config.toml
n_layer = 15
d_mlp = 1536
activation = "gelu"
norm = "layernorm"
init = "orth"
init_std_qkv = 0.0276
init_mimetic = 0.5
lr_mult_down = 1.5
beta1 = 0.93
schedule = "wsd"
final_lr_fraction = 0.0
train_tokens = 467400000
Each number is 128 + 24 x the weight over the matrix's rms, rounded and kept within 0 to 255. Layers, rows and columns count from 0.

# layer 5 MLP down, 384x1536, rms 0.0742, rows 105-153, columns 512-575
[[131 132 132 121 122 125 141 126  87 105 136 137 180 141 113 145 141 138 134 110 178  97  92 154  87 112 133 149 130 144  95  89 103 101 121 127 134 152 177 140 150 182 150 135 102  65 169 113 141 115 139 150  99 103 133 135 176 115 116 116  87 135 113 140]
 [106 149 133 132 132  95 174 162 134 159 112 102 105  99 131 168  98 127  96 103  85 107 111 166 125 129 125  92 136 143 138 174 114 120 141 143 178 147 134  97 141 189 147 135 113 148 150 101 130 126  96  87 117 121  81 122 137 155 129  92 118  90  80 138]
 [139 134 126 192 201 124 181 110 128 115 142 131 190 160  78 132  97 127 112 140 125 128  94 133 106 115 114 135 108 126 128 139 128 170 139  84 196  96 152 118 108 136 115 128 115 110 119 133 110 120 122 123 156 125  69 146 110 150 104 141 143 127 138 131]
 [145 138 105 101 145 165 104  91 101 149 139 117 121 168 112 143 136 124 113 115 103 107 135 138 118 146 143 110 115 127 125 127 152  90 107 134  97 111 110 167 102 110 142 111 152 163 117 135 110  91 163 115 123 111 123 116 163 144 139 151 133 118 133  78]
 [160 158 117 166 127 193 199 147 137  62 139  81 115 122 109 102 159 143 124 146  42 147 145 117 121 147 116 159 166 144 133 126 152 144  98 119  97 136 126 125 157 161 120 161  96 122 108 125 107 159 110 107  95 102 115 134 144 123 117 122 138 120  96 171]
 [118 146 179 154 200 141 111 134 159 149 158  95 104 152 161 154 161 132 113 141  94 111 165 138 151 114 147  75 139 113 156  96 101 131 136 114 120  91 118  91 115 110 127 118 112 170 139 116 152 105 110 115 141 118  98  86 137  94 149 152 147 134  88 160]
 [125 103 145  89 100 126 122 144 125  88 178 208 106 134 129 127 126 150 123 130 149 178 179 127 131 153 109 160 156 126 105  68 118  98 161 111 121 121 107 143 136 133  84 140 119 100 124  89 119 168 129 179 139 103 138  74 151 158 148  95 145 135 107 139]
 [134 119 101  89 195 123 141 160 130 140 138 106 100 111 137 116 127 120 144 124 104 115 138 127 147 109 134 121  83 123 108 108  81 132 149 132  77 158 167 106 163 115 133 146 200 126 115 100 148 128  86 100 143 134 141 117 159  96 113 164 101 132 168  80]
 [137 109 156 119 124 192 116 139 136 148  89 178 117  63 169 125 110 141 114  98 135 169 147 137  93 147 145 183 138 101 108 124  89 119 103 133 108 179 138 150 135 164 127 174 112 111 136 164  83 103 170 101 157 152 112 136 124 120 134 104 124 127  97 109]
 [126 131 121 100 118 167 128 123 132 140 148 120  96 127 144  93 119 166 106 105 107  94 127  73  92 119  98 154 148  86 139 153 168 113 110 115 132 101 144 138 140 136 142 152 120 119  89 115  90 156 107 128 126 121 126 147 140 184 128 120 113 136 156 138]
 [ 93 169 129 162 118 172 139 117 111  90 121 153 124 122 129 148 144 152 167  81 129 110 103 128  95 135 119 132 162 132 125 143 122 159 139 104  72 183  99 120 142 119 101  96 115 136 124  97 129 151 190 120 146 132  97  76 116 148 101 139  97 142 187 162]
 [125 144 126 142 119 150 134 102 127 150 154 136 110 161 154 128 134 152 152 112 122 126  83 129 146 116 103 107 124  86 135 134 137 165 122 118 113 116 122  95 110 172 114 135 133 130 141 155 135 113 164 153 105 135 108 155 116 132 127 111 166 129 119 143]
 [112 118 140 125 172 110 158 138 125 136 137 118  69 111 135 122 119 168 139 114 139 114 133 100 140  98 177 130 130 122  98 133 149 114 107 113 162 128 130 116 129 122 133  94 102 155 150 135  83 148 128  95 149 111 101 103 135 120 143 116 135 146 116 125]
 [139  94 163 104 143 152 138  99 141 145 103 150 121 161 137 122 128 148  99 116 139 150 130 142  96 164 116 120  84 142 134 147 141 112 117 191 124 190 108  95 129 159 128 115 130 148 133 138 127 126 117  99 148 129 128 114 148 171 138 160  98 139 122  94]
 [151 147 132 131 127 143  88 140 113 163 107 125 141 135  98 140 172 140 149 108 112 153 130 123 138 171  98 138 119 131 131 175 143 109 119 156 135  85 135 157 115 105 142 119 136 114 160 118 145 150 122  98 110 136 138 143 148 146 157 145 110 126 107 178]
 [144 148 113 150  95  71 110 113 136 161 128 152 109 123 156 118 138 108 109 146 111 147 151 140 121 140 125 174 189 125 142 110  60 132 147  89 118 133 128  95  93 127 134 100 145 129 102 124  99 107 135 140 134 116 141 136 107 130 163 173 138 156 119 138]
 [156 123 124 121 122 120 131  86 137  83 182 109 103 133 144  93 165 126 105  98 148  81 188 159 153 145 108 131  98 109 150 120 172 143 140 155 119 160  94 130 114 116 148 168  84 140 161 167 162 145 174 152 129 145 159 118 156 108 156 105 118 100 126 109]
 [115 148 148 140 145 198 126 123 139 102 138 141 179 152  86 166  76 140 123 116 136  96 106 153 117 155 120 172 106 129 127 114 144  99 122 127 146 113 126 117 148 126 189 138 118 167 125 116 113 152 107 144 117 101 154 151 131 111 120  91 155 133  96 162]
 [168 131 170 117 121 119 141 102 107 131 134 133 135 123  94 166  83 152  88 119 122 124 130  96  96 160 109  94 101 126 117 155 120 119  86 111 136 124 152  96 106 142 157 106 133  84 112 119 154  94 138 128 138  82 140 110 109 151 136 124 110 130 117 129]
 [140 187 129 141 135 107 135  93 153 115  91 164 106 142 140 188 126 105 133 119 114  83 100 131 139 120 108 141 124 134 128 106 142 122 128 152 129 150 108 165 122  96 133 130 123 139 154 108 140 159 116 125 123  90 128 153 146 170 103 111  80  88 128 101]
 [134 104  94 134  89 135 118 146 139  96  94 131 108 122 122 144 152 107 106  78 114 107 165 158 125 122 146 134 146 151 119 111 100 132 129 145 105 127 126 175 104 137 129 102 127  99 132 118 134 120  88 125 118 119 118 151  94  57 138 151 162 108 149 137]
 [114 137 181 113 140 121 122 118 111 144 107  99  68 147 141 102 151 119 126  86 129 159 157 133 159 136  91 137 132 116 134 123 115 126 115 130 122 116 106 145 100 120 110 137 133 141 102 106 169 161 120 147 133 125 155 148 171 122 129 104 143 112 124 117]
 [130 115 149 167 159 116  96 106  99 128 140 116 103 130 134 145 135 102  91 164 151 124 164 146 166 104 119 173 141 140 111 125 120 127 111 123  83 151 138 151 139 163 129 123 138 133 142 113  86 149 139 135 155 137 129 128  98 121 105 124 107 132 127 151]
 [132 116 151 128 100  75  81 112  99 139 149 157 137  99 143 112 137  70 130  94 150 121 133 170 101 124 126 170 108 104 133 107  90 117 164 134 116 151 171 147  95 131 124 140 158 171  82 131 108 148  81  96 107  92 131  96 159  89  96 100 166 100  83 130]
 [123 113 127 184 119 160  99 104 148 110 101 143 156 124  87 159 133 133  96 119 118  83 117 144 108  88 140 175 132 147 163  82 163 142 129 128 103 126 150 107 121  85 102 131 148 109 156 135  91 120 176 127 147 160 116 111 109 124 150 124 136 107 143 118]
 [108 109 131 124  92 140 102 128 108 124  92 124 120 169 133 132 101 119 126 131 105 114 116 111 117 101 133 147 139  93 137 124 107  79 158 117 146 136 105 167 130 109 124  92 168 102 133 153 130 136  95 112 123 145 146  95  99 123  85 125 144 105 139 135]
 [111 136 132 168 155 169 147  94 145  85 128 135 167 138 133 130  86 122 164 155 143 133 173 106 156 165 122 133 116 139 126  93 130 155 114 133 156 114 138 122 100 132 152  94 158 127 129 130 131 116 162 124 117 111 121 128 166 131 162 125 147 114 138 150]
 [174 106 152 111 155 142 155 123 127 113 136 127 151 113 167 156 156 110 111 110 125 138 103 132 101 130 136 162 154 138 148 156 178 116 120 102 131 123 138  91 151 126 109 139 119 127 162 125  94 161 119 125 177 148 178  68 124  57  95 180 159 133 128  78]
 [133 136 127 131 100 161 127 144 149 127 187 183 124 122 150 173 158 151  91 104 130  80 136 115 125 108 145 109 110 156 133 140 158 145 139 126 113 120 148 117 100  92  83 125 142 102 129 112 124 122  99 101 122 120 157 123  67 112 108 142 119 128 122  85]
 [148 141 165 104 136 122 112 125 140 109 125 101 145 135 142 141 108 150 123 162 137 146 146 148 117 134 167 160 132 101 134 105 121  93 134 146 110 129 176 135 169 137  93  80 156 146 150 110 148 171 129  92 128 102 123 100 176 116 131 106 124 140 128 113]
 [111 125 159 131 118 122 151 111  95 147 114 130 107 113 136 128 123 128 103 148  70 111 118 114 109 125 135 145 154 122 152 149 133  76 129 117 167 100 126 159 139 134  71  96 130 102 143 114 169 159 106  97  95 103 134 123 108 131 121 145  75 115 123 125]
 [124 119 157 126 142 114 135 148  97  91 100 121 179 183 125 134 134 169 139 155 115 154  92 120 146 106 124 135 114 131  89 140 167 142 101 107 145  92  89 166 117 156  97 143 114 110  83 144 160 139 173 143 154 105 145 118 128 111 127  92 140  69 112 155]
 [106 100 107  91 149 146 156 145 154 108 131 166 107 125 155 131 127 127 156 135 180 152 108 165 122 119 131 163 128 133 112 136 158 165 146 123 112  90 132 142 174 126 144 175 118 130 154 125  96 154 137 127 134  98  91 123 137 137 125 167 149  96 110 121]
 [132 150 107 127 134 118 161 110 133 124  95 150  88 117 121 105 120 123 149  97 137 168 110 180 174 141 113 112 101 154  86 118  77 139 129  89 106 118 121 110  99 124 146 136 146 120 118  84 132 109 142 124 125  87  96 124 116  79 140 117 105 116 111 138]
 [170 133 175  90 144 144 147 125 118 177 128  82 158 134 128 111 126 136 126  70 116 113  90 121  84 156 155 111 118  95 142 153 113 137  97  97  91 141 148 152  99 113 135 150 104 119 169 117 114  97 122 118  82 131 139 154 108  68 130 153 127  88 119  99]
 [ 91 138 151 149 126  75  96 146 114 143  87 120 140 132  75 124 114 117 158 106 116 144 120 130 117 110 123  80 104 133 111 125 157 126 112 130 131 140 117 125 158 118 124 121 116 144 110  91 166 126 152 114 172 118 146 115 107 130 110 124  97 123 156 132]
 [152 133 133  92  74  89 144 128  79 138 112 101 129 113 106 113 146 110 143 122 149 118 153 102 129 141 142 126 134 171 135 117 128  84 109 139 127 165 138  89 133 101 147 137 189 131 137 135 111 110 101 118 155 156 150 166 115  99 108  97 128 143 183 136]
 [148 127 109 143  58 167 115 146 111 114 124 126  99 112 132 132 147 142  98 132 130 140 139 124 126 145 124 137 142 129 121 143 136 166 115 152 118 135 126 177 126 111  94 184 109 121 123 125 151 117 152 137 119 119 119 160 149 158 116 103 147 137  85 132]
 [136 132  94 122 116 112 120 178 147 124 148 135  98 106 157 108  95 161 160 145 144 151 129 123 159 149 105  91 118 169 129 181 105 162 104 107 125 137 130 133 127 106 157 110 140 141 112 123 166  91 143 115 120 125 145 130 130 153 116 102  79 149 155 154]
 [ 80 163 119 133 140 112 151 120  94 141 144  99 169 123 149 108 127 122 143 162 108 149 126 159 121  97 159  98 127  98 135 161 118  81  97 137 129 180 144 119 114 118 119 143 145 120 121 162 116  96 144 149 113 161 135 166 135  79 143 122 139 165 105  84]
 [154 122 125 108 130 157 124 172  99 116 127 127 113 165 120 188 111  91 124 110  74 126 154 140 146 124 106 106 137 104 119 133 103 102 142 176 163 153 115 127 129  99 131 104 172 126  94 123  95 101 104 157 150 155 111 124 120 121 142 116 136 117 121 160]
 [129 132  92 124 148  91 122 143 135 199 158 115  96 118 124 149 129 115 120 118 137  89 115 138 113 125 123 134 136 179 121 107 139 141 137 130 170  92  94 160 121 130 152 114  89 143 114 171  65 140 120 135 130 125 157 104 134 107 116 109 126 136 130 116]
 [177 157 120 121 121 133 150 119 113 122 112 134 127 109 136  98  90  79 123 146 173 116 139 104 109 143 160 109 136  92 132 139 152 123 160 130 105 160 118 140  96 138 126 155 136 140 164 115 154  98 140 164 102 153 108 135 189 123 131 123 169 112 131 168]
 [ 99 112  98 123 145 103  98 136 123 157 170 145  89  46 142  79 121 148 137 127 130 132 138 163 111  79 121 127 149 142 138 180 120 112 113 104 118 147 118  87 155 158 127 114 107 138 121 135 142 129 128  89 118 130 147 147 139 124 167 103 128 122 136 110]
 [144 136 135 145 109 151 105 139 144 122 127 135 154 132 182 134 125  86 124 123  97 158 100 101 163 129 154 150 142 184 144  94 125  92 161 156  99 133 118 128 144 131 149 147 169 123 104 127 168 102 131 132 134 117 122  84 143  95 112 132 143 127 121  93]
 [133 112 112 175 145 130 154 178 131 102 118 160 126 130 121 171  91  99 110 117 165 154 100 124 153  86 129 125 139 137 115 141  98 134 142 118 158 115 128  94 129 169 188  62 164 125 142 101 130 113 135 130 121 173 144 152 143 112 149  92 108 148 101 129]
 [136 134 124 147 169  96 139 117 138 130 118 126  77 114  67 156 155 112 138 127 155 134 114 101 126 154 129 137 147 104 154  80 137 163 156 123 131 148  98 147 131 161  91 137 169 121  99 118 124 169 139 153 142 118 134 101 170 117 126  96 124 114 110 132]
 [123 126  84 160 130 139 116 105 108 148 119 122 104 132 162 156 140 189 141 124 118 179 113 141 118 142 147 146 136 113 125 153 162 141 121 135 126 191 162 169 102 148 115 138  96 103  91 119 145 163 165 113 121 109 124 176  99 171  86  97 128 108 160 151]
 [158 106 163 105 131 132  94 151 119 101 154 137 164 116 105 126 154 135 135 158 122 149 124 132 157 154 149 149 146 107 184 126 173 105 135 145 144 121 161 132 113  59 121 114 122 124 146  95 129 131 128 105 123 137 146 175 107 184 136 165 106  74 116 153]]